config.yaml
d_mlp: 768
activation: "tanh_gelu"
init_std_o: 0.00621
init_std_down: 0.00621
optimizer: "soap_variant"
lr_mult_o: 1.16
beta1: 0.95
lr_head: 0.00546
grad_clip: 2.0
schedule: "wsd"
final_lr_fraction: 0.05
dataset: "wikipedia_en"
Each number is 128 + 24 x the weight over its row's rms, rounded and kept within 0 to 255. Layers, rows and columns count from 0. Numbers have three digits each. The size before them is the row's rms in percent of the matrix's.

# q: layer 4 attention query, 192x192, rms 0.312, rows 133-159, columns 0-191
# k: layer 4 attention key, 192x192, rms 0.289, rows 133-159, columns 0-191
# v: layer 4 attention value, 192x192, rms 0.308, rows 128-136, columns 0-191
# o: layer 4 attention output (transposed), 192x192, rms 0.315, rows 128-136, columns 0-191
q133 153:107171115188159167133117155095131135143133102149111161120187124140125133111137085142098120131123128197131103132107103138122140092101126129126075130185117144109126114114091140071168139107124108103144122102117119143119139128100115165143119101105146125122154110107115140130106144103137096104086135128141126108200146141128135137133150107185117092094110166086115135151115102113131124135136148112125146106145112134133095095158061157138112107155140119116112135140104156124100094149155108183140139172133104108159139122120131129145140117108120138118138167142160130159135119161079157134
k133 135:108188132135180094144088117169108130101140107159133168149107143157133161099118098124138110140126114146106115160109182113138104132120144097127090090144156147079105128117101145081156123083092141128184132123110115117131093093098092110147103148118153111103123098127124105132136119129140152121114120135159144183128198187140125099143117151134131094136169122126115120093123123128135135119180136128122115147126124139097104148147078119138105110138124096130084136157141140103105140106124158118134133120156137162144102161130108149154131096147125160118127128105136157142096130082123189137
q134 134:148130111135120101181144118107106144133136167111194130107118112133083114187114125103126108115103172105163098135093091111101164148158192120105170135158146126128145170083124098108114141171108110158130124126126144136109175112134105147103157134114126114126120188169081118129135087128141136085104134142150098174091117129139163133155142135148152136136108094134115138106119145151120148080122136080101126126109139084132155115108161119137134090094157189157085135116107137118118133100116120135106121131117098121113153123135104104096109116139140107160124150147115150104124129122107130131
k134 129:141124144123137120157095141112100158142120108159134081135143124127137134134117095122145120090136142145097118153127128133100165116122144107064143109122108097131142116120104127153114141182154107138145112101153132135118161126132144152122135126072149127095169179111143118100146064098181105139122165131097142179154107140113116105106166148098142108129138142099161098137142054101126137131182078160146177132109119136155133132114096105132153135078118122124131122125140126138178129149117125093102120088149106160143157130113144181141141164112130134168125148156118144098149115162140108124
q135 177:106129132127109140135123101135123122131082124084164123103111117121114121135063140147127137154136114191149172157124147093135109123146130124123160117133194130114109105125133151148147139134114125133069116128115104110173113130107129137150129097154133086121132101111145173171116139096137118152144121161100130131114128179116100115163169107135144118136129166116126108133128177130164082095111131092153113097148099121116139161129091189128174144154156097135139166128123144134132135085123112132144121114142138136109159136177105108128158140106123156142092133082151163159149078132132081160
k135 149:143170145146103127133106103077121127165124096087117150146111146141160124109112136129152100142100118131148149109126131147117124118166080122110184144123171108124131120119145096139138171142153105126128107167116128141129129124096143117166086163172104117105068124119160168114105157135104105127133154143132148166125092191138118125132147155113124145155128200124147101134176154137107105108098123097150140108131123129132123122135098167111086144157135078111163137140123107113188105095112131128155115132128105116171123145155107141161103122095158125152156118176122120116079111143111123115
q136 151:128158075185153102137172105122162159086151128101122073089082127115100117111139113120127091135126142111179130141121113173123126091139129130138100147199105100163153118140119149086107084115118091108132115079163132170139094105116113125146128088178165103132130147127120162129111156163157099101131071090137125155147119113139133147124138132132101089146149126123134159163148125116124121114118116097101106124118127150123114170136129172107138177131144126120120120148117109122103137140128133145106118127153121169168136120118145123140093080131101116138131152143182142124128114124162122125
k136 142:088131117129127121107136160124149156106152127150106137125121097132126160092126132135125150123154091126105102171107172162124125079146123145186112130154118097086112139154123128132137106138134098092112130121096138146106156134106086094158154080113155129105076143129108122158124145133116107177151139128134101148141149140175141143102153156108116117153130133112139146156144087134110099068139160128145152105108168136151053129114147139116119113155158109163159116121125112124087128122122146101126123163160137175146110159133116146096131116085136090120106112172176115164143113181142142138
q137 138:143109149138124110110076124121121142122132135134099077116102130126127092123079107158153134156138101162107141140120129096131128136118136099137149118117144132131136117150154084114084185159123101112124117097137159104110125163148110152097115150151119112159132101114170151138155113114106131195151118161134173133163137139161128106130176163141140140109152116100103142156093167145136113157122146117075115107151132128162165139126074140089184120163130083129171122130124115119120141111131141130142129108117151115143091142100069167142138104095152115123074151116128108168107137139092105155
k137 135:094132131119095135117083139194154108126113077072106107129137132105153155108115075163130123066156082117096136134124103126130088130144134120099141140123107104121163097117144144106111142123116159117122121096157123139126109125135155097184151142134075124137133141099124133124113115106118153075098149097132111097144114128073179161124130114115133182146172131147101122132135157126141123082139126099129100150127111137134156115109149136116121137096162117125139141151128139104155144101121146197110117105119125108121107151173125133093166132091180159136131158145128162102144137125145142124
q138 153:146110096145125106095127124144157113143137132157115107128109138129169133103138145103129119140144098127153134108101112055190162175142160132116087167090136130127170130119166129121108146115128155079108122160099130134161141128105151127144102106103135131118115115125140114112105139156139133097163136139105106106096126134151144099119108182106091102153145131196115112141125085120157167108136132180057146115129131179106145092150094087121113150144117084107125160143100167156144108146133138124144124120137129132131089097121146137086144151180091137137131106129131140096146136122144134119
k138 134:140155119165074106145172140157093120116134129127132142100129078111135117098145175100122145124114086124173126173152165090170143115110185117123123177125113122164118121112157131166152114124161143179082158125136104119115143124113131125125142157129158143148092126128174115084119120124131132098139158094102138125164157109125128103129111115164133074160141136147146183123130108152107134123153130158090161119092099158108128137143112139128139148135143183119149145109102135126118144100085078115111141129113143140106078153119122194110152136110116144105130096136124115130113147132115095133
q139 156:113124107113114118149122111188122103117140116122120113097144100123146087112127125140158121141117146100126071152123150114094101147121130152146132120195127131131158148135151129122151122146165161140124135133134126116114102111129118151168114121087113119109160117132158107174052127133061137090081149132162113145125113139150141148148126125159115146113155134125104068123124130123139123177155105164125137108131138146108088173137100143170140137108135128141171125128147087141135093190132128151110132132101138156158106138101085122173133101128159149161104108143133181110153108149078145130
k139 145:153142126104123091168130135164116117085131143168140142133115118132110124101147072097153106146120180133124140150128117150133091126103069130138124152132110123122141151134104113129136173130140146134127165156132130164115130135086123168156104145124115156105123155095170135150111143073102108148118105130128140139079128127139146133126107152104144136152111122092095129168097107179141117144120161140143092166097096178132123154155128115144158127104164168156160181180140083133090122151108150136123137173100136128100103136146137130155143141091059147131161121137148136134125133143110131086
q140 148:150143141126120139137146123108138183131124092126113110092129160135131135150118151109109159163109110135185137151144094111122058111121175156119105120172134185112151160135153089140156137104124122120148127124163099135125107138079169127138146150147169124095131085139112155167098110146131142166125120119085150094122108112149129142115138108108093142137107142119120118104126078139150135146109137130166157144146124129146092081109123158099057158124143124137139141144093133122133148127114120117079141118133154141117156080076125143100137097109131109134174145106140160164103128131080110112
k140 134:108102125149114137150218112151093130145113123090161114152122133155095153113120138144089147153119143134173135066170139140092107142103130144139158099118145127153143141129127118082141121110119122148155127163119128125129131139096128116130141077139157070147116159127099131129146155162140135088135112102134094125119157168125143151140169111081165087133112118146127099109135102126107129129154101119119140127087095081106083129130124120119098137102125160104148141130129112130083111183132130114128100110114126176141116160108182108106165104102159106138148134098148150136131105112100134083
q141 140:074092074172111135157120153092150121111118156145117155162132139150127107138135101132121151127123142115137154159085172100145134116101119096114150093128104133124078190103142162126124143143085123153096122098166106149137151143152124119130160151164112150134112092091156114132117153153118146119127146157140100121130127152104114115137143142105156114133134182190085120129136135123128131172125113124117118115163103123113107161165103113130141096121127113142171129113090111119141113126067087083101145132162122127094136114149131167146139182129177116095090135126139131122146115161150093139
k141 140:094100149087127093157154128128125125131105135121147106160150137129159158087121135106144102116129168146110190130088117127144132135107150114144100107148154146147125118094140142109127152135097136139111137164197116122112109133148149129192144137100138172166125087127144099145121132158113064130150119127165104142174107077105128139110093089130134154114140177103087101082148152099118149144130153108110090101141139113124129129095081113115129121129121097116137142116112116158141142112126114149137101098161113132103088146105114147126126146141125083126150200124162086105109146137120131142
q142 158:108140147103138138134111127072139141116123104138163139122121082158118112094142128116144174110142088113126154116144135070145119163154113155132137101165104135096126115113145133104104151143127129110136136138126146145173157123144127141095131116146114128124141107128103123135136129090126067092109087098151122105095146126121128087146179161090103145157125094156166094122105151147178134077087097117134135073145123120131121130128154128136138161120106097129102143093117174151140129121084141083123146109194083149114117097129140147161138132078126143122110168112160116106127101122092156103
k142 145:107139135106110133119114146155126125145138099087147147154148098151122116118155168110140128153150145144131132146065145146091120170150196104100114127114157140131171103105152141151113152143130140091119105097128170144105113118099134097135176119114135143089119163134117100121128090162148077125154132102120162136125149158076093115136138141143166157107144100141152116189123138079142070143103117131140083102129098105096134142093135173155108119169103113138093140119123133118136165120109154115109141118138159121164126156107125131151121118091102145110107118116149101138171107134086104126
q143 145:142147104146152146130095133152082109084155091144132140123114118085147131155132108130109144123182147116128144132144076165129134150072132114123138161149131129140145145184174138085101159122141136154139155103101110088106118117130139090127104139133177126100140105147113105122067110134113161169127121135134119131168111138132146139143132170138100168110111120123147156126143111141103133159129094140113091098114129098098170124112129082146137130103066145137160101160097121129121136129117116141129086108132154142108135142156138145115129119134154128108111101123141081166103134060141179084
k143 137:127152120146116141140099105145111117151151150136102133114105144121105109120194122138102094075192095119163145174173126166112140165116106131125138085133101123147138139155114127144160131143138101107151131150092161127082095111129140130123129142123124116160129159123131134139128154146127147151138129137122121078088135098142119158122142129144172138098163142128103100112138154127160120152109136159085122126137129115069133112151103100141136067120115148118103064167098126145134131138101148105132068079151119108088125152137151125111124164067099136123107119161134123144079139120140160127
q144 153:142092078127112118118131152146130109149114105151155134132148155138125119106112091126154139132127111108072149120113136128105145123169120150109150106088114160141112125097136057173089127142104110107146128104139127142145112161163111149115083114173126122107117107171133112171141142125144107092178116141058154097149118154119098124163113116131174176125129130143058140111149130135137145154132117131144141137129151128163117070119102120122078121132100159085141137119123165129073121133157162136130138096156123160107139107131160151124159144150150148099150123143159173144128118130130138138
k144 136:132129109111138140123136149122073206139132141129125122120110122100118134171101132121191108127135145151145141111123095125104133139133144100146143140106126124064081166130129174125129127099138106120129176130117085129124089142172123148128092114136111096119095193123161137105148120104125124078137163111107116102155102124121103116113115109132120134062106130138117102177141142124138161153136170145130145137119139092149104127133106161121122142145139105120165158085130143138137122134112167175115140095164120138110094106098142124128157107125145097131102092068147135161106149128134161085
q145 149:144104157112124110134146132122144138138121122132083148121153081095154092090124110122113174146134106121116133130129109125080151126129132093112110143148144156112103136113090154088164117146087072164164174111131097080111122171077129132134140137130149094147112108109115144118092183128140135155149086106170141188064106130136144117115113114141132144135138126142127131103164114126116152116121156127119145158138115093111146192111147146122113121143096136096154099145108157141154106112087144138132129129130139089111155200122156108112157092126105125137129129116106151135152141123092091149
k145 141:159146125113152078162125162156112099118126094139091142115132137132098136156169130128121116132145098125124096117095131122118144127103087153127109116120133104124139166096114147108129116125125068109101136113122133108116147160113134141099139129133144073101108086120121160123131148135130140144158108118177192132082104143101111166111124093137153134157118112148146133082072128102111147100118175103147142161103130137131155112098137110179173147124133109072140087098098128113163118136148110135090120076144140135093129172117112099157162093173141119152137134116141132125129086155101104131
q146 165:112151119095142127144133141112112126153194094111147112146159146113143143120098131152130148119146112143116125135126115109166117119168117141103118099097116125126116139132101080126101116154115146120121190089125143152141146125149117117094143136186121184128149084184109094154162129112132092173146109132113123082150117116111104115126161128102101129128092135115108150149134101095137097138083120125148118106114125131113112076092131156098155137162152137068148131120117098163123108117161187132141124122142163151105135166138133117141134117112143128087066127114170116080121166108161135145
k146 147:146149103101118156090095092143100166101121117116122156128105139082135112105101136149117090151129102121100102148130124124157093155117126144130133123168161175114101137109112118122089132128135107152105144127120190145119078151141109125130167087149133124092164139137144121162136141130153113096123126122139078125165075121095123126136089100143121135067140095135117097107122118126102078113112125147131152111080128122120131086083131147111141160201174134083109134132143157135133133151146130117132089145152118121135122106133130092116162140131155182120142082117168114126144134121149146164
q147 148:133144134071154105109103079108121120161139146149122092118101095114119118159126139064149165132152135166064132134149136130123148126111110125119128116124124129136112158104139076150180159134147160101140137067119161106113100081134133126144137153115137081151159113107118151087107133057131145137138166105159107153126120177138121142134133099152155149104130104145106150165147138149120149104111108128129135062161108099108115161100123117128163101146115110127155110146138117104147127113131147097122126122136108128086124137131153155142182126102093155122155111119164148135152126146084126116
k147 138:151150140081157148167142111147132105132147131098174161157135139101125175170154120125143153119146112142124114136146102130062112138128123145179106103133120138227132157165149109132131124097115103116133151066143091115112108134119122146123120106141108149100141106141149113127121122106127136097132110158140091103092127142098134091130156157162113140120146087075110103135141114135140133101101134145130096121154130117108149141104126155099121127151114146125096090145103094091158134118133147162128091112151132162101111113137138150123104100152129153157159083145116172120155121185111110103
q148 145:169138110135109139081133119147137082128120105139143058143100145094109148163082148152104132120149113098128088141088134133126120143120115164109154128113085120125156141139107152150109114106121114119142154097139145133102150065178170178154096093115114127142138133092148122144128129151148133124090123106082148147131129125135139149127113149124101151142118193116119145109123115134159141121107097140055134197120095139143114107114110135122135119064131134189134132145112110122153146157099130128115142145133110152125115168131103091118172100136107102150128106131127117155097155108111112118
k148 132:133129153141143113138088084136127134095101123108147062118149123138110100127120144171119113094177117148105147122112174107116131156147118132110161154122130105161135088149135111118091092148163090138134142148157115080101071128121136139145138128134148157155094143117116120136112139079147165082160107128126138127163139156138180117160098159111141094135081149127165142155108120139131088107096152128097157104162147143140137054141118119150130102120100155119142133149117116117140148152155145151135098156118120149158161139140096137121192139136100122140109118117122172124124160153147132091
q149 171:112097127101089102096117111098138131118134113120125107146121140105119121087158144128112151146124132114100131136116110077143132148128105111098149152145080139125095132122087116110159147116155170118126143128118167127133126172102163135148118122116070132109118127131169148128103117130111128172119114139134178080118140126139133125114142147111114160129154129152132143163147152058089162119112138173171121152099135177123122107135115113112123153126092110144133112114110121117146088139095129096174173104160155171203127116116105110125164153135142172115099107142141167164153107125126083086
k149 151:131131154127137098100155160130114109140094127130145085124118132155124088091136142121131167106072158114114161108123126104141103150157116103113104103136112172153149124167167097105160126148173136090157136100105132146130109152131124133184139116135109130122149122112165113112127147129124128113152113133127129088146132145115125103109125130135097122100089165138107104134142196117096105118141184126152106167143142190110138166105180171137103128088144100138090122167105176108145136134141110080131109136154135165144139172143121105092104139118131156124090135104165120143130110140150137085
q150 153:177115106157122100154118156124137108170147141146166156135117131124114133108088124156149125127170107138127139131125142115123146130122108107065123132135102153132161137110117107135163108113110161104093116089098134122141151126136151112143158154137116080120109104130110112098138127108099122097123121130072095102135112164148139166108122172165164123146147143124140100130116100129119142081126156175127144178170131178140112139119083123121119107151132103115112157161136146099141088163092128151165124100127111113106098167085122112093169144169084121109147124130182101139129193141134139140
k150 138:131124103127110120144123170107175123113115155122133086144143185079135168165128091138151158116145113141113101148114123132131109094115144091166098139100113137147106118094140123172129131129109171148128126144127165110155104140156141173157141129155142103114128110085137149101080142114138116114131147164143112103147154166116141124130115150123160095115117148122131081082107104182121102123117107128108150110159147142112150099093112164135162144160130135118125132138128183080139144139118151094131110116147155105156069163121120150096129130158104082117083110127132121075141161121101149090
q151 154:155131141127175126109116134124189151108129128084148139100111133124086146108124111143107143171165116138162141110191134100134084120151116183130081078113093112124117116115150142131112163124113135137143091191161140125137145124151113073170155132150151143142098093124130136132129080131138162130169143135105110129130114123128077123169147124092090135150135128156167129141146106148131135157121113127123115155156120157170124102118141168142099113118115116097139134110149130111111163098145098129134108087131150138147122098171161126129122118134099086057132111158118107147114137162130107121
k151 142:153094172141161116152099125194128171184125124083139140140137134097129132148101139146126098148132057117130119119154082082163079163129135128158124107122122125156125129094129158119177161176116147113141127132131117104144125129119150126153120109161157110158078151162100098163131118137097115162091166161106103122138156131114108136181111145114117144124135111088097184160116143086140103122110112121093121105134149125116086130114167116113123160113122123143131116123115139108086160160118106124110160121123132088157126117127147139108150124170140133110123160132163121120128128137154090109
q152 148:166122141121142153131106084114140104090175097110081126096153138087148151124104117151137144105102118139100130132104100127075141101138126099150133157141141142138106109092144115140122139168102132127133154169116171135123149170164114151129120128117124133165148125144132133110171101085124146165140087154122157151127077111105089113136196125106170117091121174106110131136136136142112125111090127115134148168148148112131109135126090106145106109111156129143144087180151161076143106116128106130146110129112130138145085128129105115121128145165148165116091128115155127154126130143190175159
k152 132:111121107102135130124105142148134134132170102104140045137117149115164129121105124118149144100107126104136121125125154131158151147172106168125123111126137166134093084130068144103130131135111133126127131136089102131155098167136123177133153172136121104102163180095108122135119132108132108099146114123145130114130106116126138121123130155114136145145138147103110073121146166091097185115119128142123175135116163172130124140078124105138107131125129136158094086109129113088090101090160129158140095079119162107159143180183172122133153131149129146095132157118121154147152144134116116143
q153 153:097121120142148071127094141145122152126121138135148132109138130156146112103135143129174125171167071129144159160120119147136117055135108106078125130137129159117082120140124115164145099158104099153135149123165126106104141103114143115112144122145137090138110148094148156134118158176122097139117089094147144116131134148148145127100135168092116116116096077138126113132119138120165157161087096134108140109153144129134170141137141197154174122127148146095147132109118170127120095137110142160107109133093149123121102146073144125157161131101118136125104132149145115155139070124129102178
k153 143:096129144131147097114138143154113164107132088101127099136181121115106161121146157148114116122145112117082159117128071123167118132147145098112119131154149123125176126154140128154143068140131074148104138139166159129140113122122099154146127167163172111099146106151148119145127134104118119124164142133102124109115125150126137174100158080089121140170147111142115096122125153152170133138147155130145127122153089125091142141093101153137098111144132105185136163088062157139149145139154174137115070115124139127141134096101107116162154104145152112129095168126123138140136105115124152114
q154 156:111132167180158155132141147105096169099135126125160166121131118114148131153099105128145133103101096094160147136116107127114124128084152113124111127138149132126164134127126139113126130138109095195112157179152119137119097095115154124092157147113139141113124115089171126132137142145106142147114167106151105135110108072131139106186150145130108099158107147136162095151139142151111123155078130143145070100107160116135157117069157105121115114133173139117123117107117111078150126115145149092147116142087150189148129174117147109121111129109146126103114158113126111121178083127114113119
k154 144:148150166155155113083151148077148135164134118119150114146137081139124082131121107094106144125133121160144103139129126153129152134060139123097130183101095161162123115076099119127121132142134104146159148142126166133127145106104161119159146121121128143113097121122099108157142163130133175180121134137151106145100127073122122135181146163118142146162143159146185088154132116130106103161123167165150121178126149157142162122130094134155150148124180127122127119101106089111074114118146121109143114106114108108110115102135129117128141146099153121112103116143144134143098101096114136163
q155 160:145140102064126125104099100142135162151133101150089114153149135117166075117100107114133116070102122107168143149129096137123105098146081086126146088095158134107087151101165122131133127147165163165109141128115120131115133097173121143143113128108109096172122140144116102081133118101119148129188144115137131137125144164107150133134160127124137149110144045143091145128120139221132134131117130125104129150098112169115137144147097131147120128138143118101117138124148121141106146143144123128080148097126124115160103108126151116109129111171100153113101142148115160091132137121110115137
k155 138:169108143166138115124137113118137148161183095140098187113173106098130149132124102109130145121126163117092157130139118134118088109123116129130132122128115122127103108141104107156100140164152161135093087129145123113130123159127095117151115140118119091130131157096157144113116106101085098144137098138130132111138099093147141121150169118151156166132139115101130092124152179161139147120130140116066142147126099103154136121131103113109150129139171127110123124154127104090136145146131111168069174153132099144118110139128192160145120096162098166067079104117085137137147090107126136113
q156 152:094131139125120137123136097095143146106104114125129137108153153135121090134128133159153170063130153130133182118115127134111136142083144118144142128138130153106168182109118135124150164158128132116136094119127134128095133174157154146145134118097171152113130112123122150105136065138094176164126113162140189135135142117134119139128127147082160191141152141141125124113110136133113132087101098182122132158131112138142101101108115158146086108114092133122091114135137128139112146094139115132112131115157156104129153130094110156074177110142148165092100151162121133171099121084113094120
k156 141:125099164113106136159130138161104124116108130156134112125105124088136134127112124161135103138118122113149163108122134105109139173091141143155121126126073099103161133139099142128107134152075134160169118133124141150170148108191144117171138175092120099162087130148110100093098130168119129123167107148170115105106130135132152144126120124128141154112126128083173116114106156125155127101120118129138108119095093135142138106102129140151075124117110148117126136152141153127134087172187140140120116108187129129157168127158115187139136095103156174130114106106156129157125091127122079111
q157 146:156107086151081114140090095148160122139138154113136131090152116144148113150110136128130105101093099114134170149105141131147119138066111134129098128122148136126077127119149132130119094150118124151129130131108142128183152087107134100157131115074201126126143097141136142110169077147110139109176126124154144131140096102105155105115162120110129135116133135115081136134127138172145145079071138137169118076126160124105126159124101113124115140107120144136144153123114125144119109135096129134139118141111138127156172154076154139113075120091099152101118099190125163124114105121127139149
k157 140:153120125137097126160101090152089099135213105111153124083147097126119115155097130104119117107091123110144148148134109158136095139150156163144118109124124138122108128127091109140136093117155094129106067137113147164127125115099101130149092095101126114152166141120132114086118151159110151152177148148152110138093094106123165118123104087147156142119133124131156120125099119110105153130075080142151188120129153129098148147100131129126122134095164135149117160130100158127098125108145192159119146132170114157120114110143093175119137136150091131133141145122107113116107087131125114148
q158 138:111135149105112144130121172149121116102139149128145127154115135084113161147105117144168120070112146152135145133150123184079107089103083113154142135193169113154146127139157104147115139126146123133119131150116117118130135126150146114088138160145134094122077114139114134174116143159120154129120137095155201126137144088155131141146153120177121112091125137124125133183149175119088111141090097134143171096078130131086157149122141109141126083132167117155126174145140152129123106110111089121115139124124147125095081094120123141141139134111139105123148137106166139121114126078129121113
k158 139:183125145162146153138124120136126134105137162170133145100086155127114158133102098101137134128138141153199089144146065136109144123105119139117144135123130074142123098138124101168130142144122124166060114129086129118175090167130147148112105143109099175098090139084089109151125145120141142161137112083128144104125166144111110112136122100125102113120162137157130163170151114123148137134122143083118154107113113152129163137083147096143131124117142125125135109120159135147091069144099144131103080094119110131149140102107126113121110138136149185160110127117120111147128121134104151144
q159 154:095087146135138111127122121128168137139098099141098142111132133120112149140116122146125125155152127102089131101143100130117086156124162129112104139142097170117163180140141101087111154143171136136121161104133165122127110100140141124104198144145111070125166129118132106082124135115114115105143126183106158146146146129164128119112110094111118114150144163100131121141128116114143146086137103177131138103099163109123179134114114160192122137101114128151181149115148148147100107118088138145103123088112147089138118108157058125156101159129096135131107105143154135122120162132125146089
k159 146:106128138159112114166102139139096131144134120102129149151161155140095130156141122145123127098142157072144140136144113125116117160138147132120130126154106089133095110119145116125155120104152157119146149122104148082112136142129142183101175162150145105104146141119119171125111116153125152131119150193109127164095132076162138109124112132149130151152097151100105147174157062135203116104160107107117127118093117166155181176131136138135120126134129134088149136147156144192105125133130122103132120108107127142117112110160118102126104125049121118100122094125169113129140139142128134138
v128 123:131141155125098126119114085128133178144085096113130152114162148137138108131168093134123096140151124062089134149116124140136161155144090176101107092140102132125138149116092143136128127134130120121140154119154150129107140153154116138135111140155091138111119087110094145122161142125091091158127163139137119163172160106146164102129125137103126171121123152122136170127151125113160137108095132126176092114103210101169112131150121127074093159138077125131094117114160116133135132136138136133147135143166097138162124104145092073108103139159143092107105159107107135130129120116136163127
o128 122:099101143149115124101118180108119128114096158100119139134114150135059100126097099121098088150173160144147073149134119152119127084119110129129100134136122100103094135133087182108117069113140123147130116101162137080115128172131118102112139138118129125132115099126162141101125169132124112139152145151099110134145141125151085116144093106151091132126142145120119147135149162128133123156166118136128098139142161125108192129139153171122169122146159148146143121129116104139100122132146086168151164147116134119168145137186131156161086153126127116133150118166138129117115078111163116169
v129 125:147116143124140112140113144117125153076079112094136060116143136170140180166135144148150128124143102109138098108138117099121048094148118155119150148151126089138131129123109124108122114150111126143145120138136129093181110129138113111126146108141155115120118151112129156123115125137131170128153171119131109124118078127112123157100138102138096155102115104125107115150120116110124128136132132126153190173159154105159175149120155111154159114128160103150144164106164171131116126154126163133132114089098145129163121132159119091092111133084141077137185123148128089105115173131153150106
o129 126:178090116187087101145098153146097173122117113109157111095106125119100121168046113154171103127145128127102139127071122135123105113161090115117165110128086117150113133145126083153149122139170090109111157094163153140167153089152107123140133107144136090106154137150133125155134115160133099125137093121103160146113122125124126128114153144108165111132107187105114095147139111114123150115110134115154138123171109088151149078119131136104131149132108179112146113130131144140098133119097155120137123104141150102110151117129102083153147114101120114129112148171127111155119157115151129112
v130 127:129149130133114125146085138121097120108098129110113093105086134123091130102114127178119128137076104144104120167132152133154141111123105157088100129152098152100153102127141148101149140115125120128137125141194151097156175115140112130144132076113114103127149121159160104119156123126128137142155115140131142140091171145162128116127128160124180114148139164108130132103106125123139119119154111162156145144120101118140104120140111161138116183158106139142101131102120146127097140180169110074157102142133153161129137143141117136115182176124099110083112154098181109116092075112155082148
o130 128:115136151154106140143121137105138125128118116164103143108131134096122099097114109140104110149090137118111114101119067126153145134129229144110133135166101124119151144090092159080140118120123086114163169154090133153104111180090112135120132131116156154119153129132108108104130089152141115135082143122141122121111059095128134113157112138104111097139112172114145113076135078127144128113141167118152100132119129132119137115142159146113148114142128155124070090132123083105121103127155149153128109143134157148123129219112118116120126118136129111125112158156104131146143105128115114129
v131 121:139124137130159145104170129166104114096110106096155109124129153150122129102139123104128109147099169085139107129124108123105164156125138075136085124113149095146185100094113105157119109156137123139156136117135159125090146110182125115141170146104140155134147148126139098146169072144148157170128127139151131138153135107108077088178143099105138133130119093141113153148112082111105103143145104172151096106096128168105124157095135094126113122096122140186090122131154145152123102124158131151150098134117144105180133119123114156099114100125165127167103138134102117139148124121145162114
o131 119:085106163154152156115180130102113143106084166102193138118143121163106158120144122140119151133127145127120119109100125114140118130112158143137149154137153138079148133124097091124161136149132087109168154185139134121146173141108117117116189139110116150094121123121125136107131110131140108111102110137131138126106185092135109064074159141136082126147112112159138092178100137107121135137118096138145141113125129131131137097132171135109096116109171149122130167126136180154088122124141113098132116136110109147138115071114105161140132104093099150172161151117140149123131116147156133149
v132 118:145122140184160100122100155180131097149119126128165102092140098128143101140129096114107139124106128125170137130109146100143100138119147096141124130091139145158119135127127133105147092163140131165179143124133099086127125134108181105156114106097125167209122146093160120145137147126113129121162120123151098142118140134085139136131150143138110089107124156122174156151131117141120127145119168101139096131129114137122119117116146142150126180093133139115111137179109107064120086130159125114131119127141123142122118183093135148097110128112133153178122093104111186073103111111145136102
o132 117:129137156111096153151127074122135145126125113129139127122149114102091148142092138140102145111090131141182140136097143082127094137082115140126103111125090166131159158127096123126174121084150148129152068161176129103141128116155152149171148147108121134124119106105142155151157095113122168126118159129135141129134151155124147144175104130124073106152116184151117120148124143121133137101115127174131142131140084113153114125127101125144058131137097065132135100142099107090141128124144097105156122118096115163155109099110137130102130114144137133092121103128139156156107106153088087098
v133 120:081091120139108123117125126091081135141109106109148117134123160166150149151134198158107111158117139140165176094133098121117143111097118080091133129115133146140128104090143130147133129133123136112105161137121104096142103087122137122137083127114130102146117082137104100120130166178137130119135130079086155160105089100079126141143173102146147122127139108145159122166082160138151115169112110109158080094156158130132146127115092137140109147141098127123141135087116135120181116110113171150153134094153109137135103117125088100176125110093166150097135135147141129143129117138147141122
o133 120:104096132107095141114126150142102145120108140110140178134137142188133091122145108129124139145140122176120161115124173115088159158149145144078135129093122174086116137133134150168124119117093127128159113131122107116151128137120136134107077109149112143104109102099156148144158114150117109107100145138126120098115111136088134109145099148081169159132124151134148126065130162100173150151127133121158118121150147107111156103110161121123121096122099121129153143066103159112171119099092122128136109123151126112112167132133178143121175163092157154105181154109114108158124097129102103114
v134 117:126137120136124102149130151134086094097131151127139076143164166147121121150143120185123161100184101149125096116114129155087159137095149080119149109111138119146155111134148141161116120104127122139119110120170117101134126160135142206145117187156136125095116084121114158124105136115138151116148130152101165098150148167087147111120101136180154123150073160114118112088139143152173099112122144119120132127148142134112183089129094123126119115111145130121134110116106161073171123151135090151108123148153120141140093141132114148150153124149118157133102148118133099112096154113124158131
o134 115:119107147105117100133096136094116117165114090154115112122096123097117144120141125128108151119139071160097111133086114140148189116127153105099138138132108155123133104127167128169106100129135128107106139139118116083104101129125154154118107133094093069124121117125102107073094173108140104130112143111108138140085129165178177126106117148144130158130116144120138136100138155154124135126129125125118166165148098127124183158140119116165162126143111118160110115149145176094178126147125097132171109113127118132087063162100125160123173129173109141109147105120142123123126126163122146097
v135 118:128114133114120147161153125110139114128160103099112129164171113153111170146112095121133154124102147105168123119158132152101101153130134142139112131113141161137147187126115112110137124146159156086104113121067139151170164158108085126101131106137100131115130090120131084112099141115123165132142160144099140126101095154144099082123160148185134101152120185082144114133202108087106124120108115172153126122123147098163126134080109149087123145153170144136099108152166121118070145131123163103134108122159116126124106121109139118101119146096109128136148122134109147146152123119116138112
o135 120:152134107124121107143102119110125114112155130080135152105135094141116116126123124060136169111154138134100134174166111122114102136121170131115129118162123137131102127109122140083126121123129153113085180111120166124137129088109144142139135143113121094138135092119136121092133125070103118141149112080155113144114101144114112119167197092109142154122102150113153121157131128167140113081071114136172128092155161122123162145080135131137127139157143156153129098113156145115087137091090123091104154115148114169149144127145142124120118125111126158119140126157187196123128105164128112118
v136 123:128138078049167149172119122110065099161123121108114154152117118132084156123143115137133115141150180149110104137092125136144134119138136135137102100134173157097113112122129165127150090105128140107142109127133174143101143095100147152134136144135148126085142148119112110136112123125136077121070118145167136174108182173098129137101112167125086152089134131123135124121141114108129171141143106092125125143143068118126102143139108129130144140128084135135105105129167146114129114167104142090133140107141115121141184115084166149138159139149115168153152109131152110130129139143135113139
o136 119:119158145167173109178128159122151095125152132139116163125172102189094140126166162168112130146112093106144074164152128150147105114137102144141130092166138136116127130111110159102118121149138163121126125112131138149164122150137105172121163140139125159091126152124096095152146149067153084133112138133142140108155122135119133115140119082140149108117146118085163080126112092117129123132128115094135138134131118080169112119153154136130126117163122082137112141107184129152127085127076140119158147126123086093111129138129129098166096112126138133097118159104153095100135124142086143115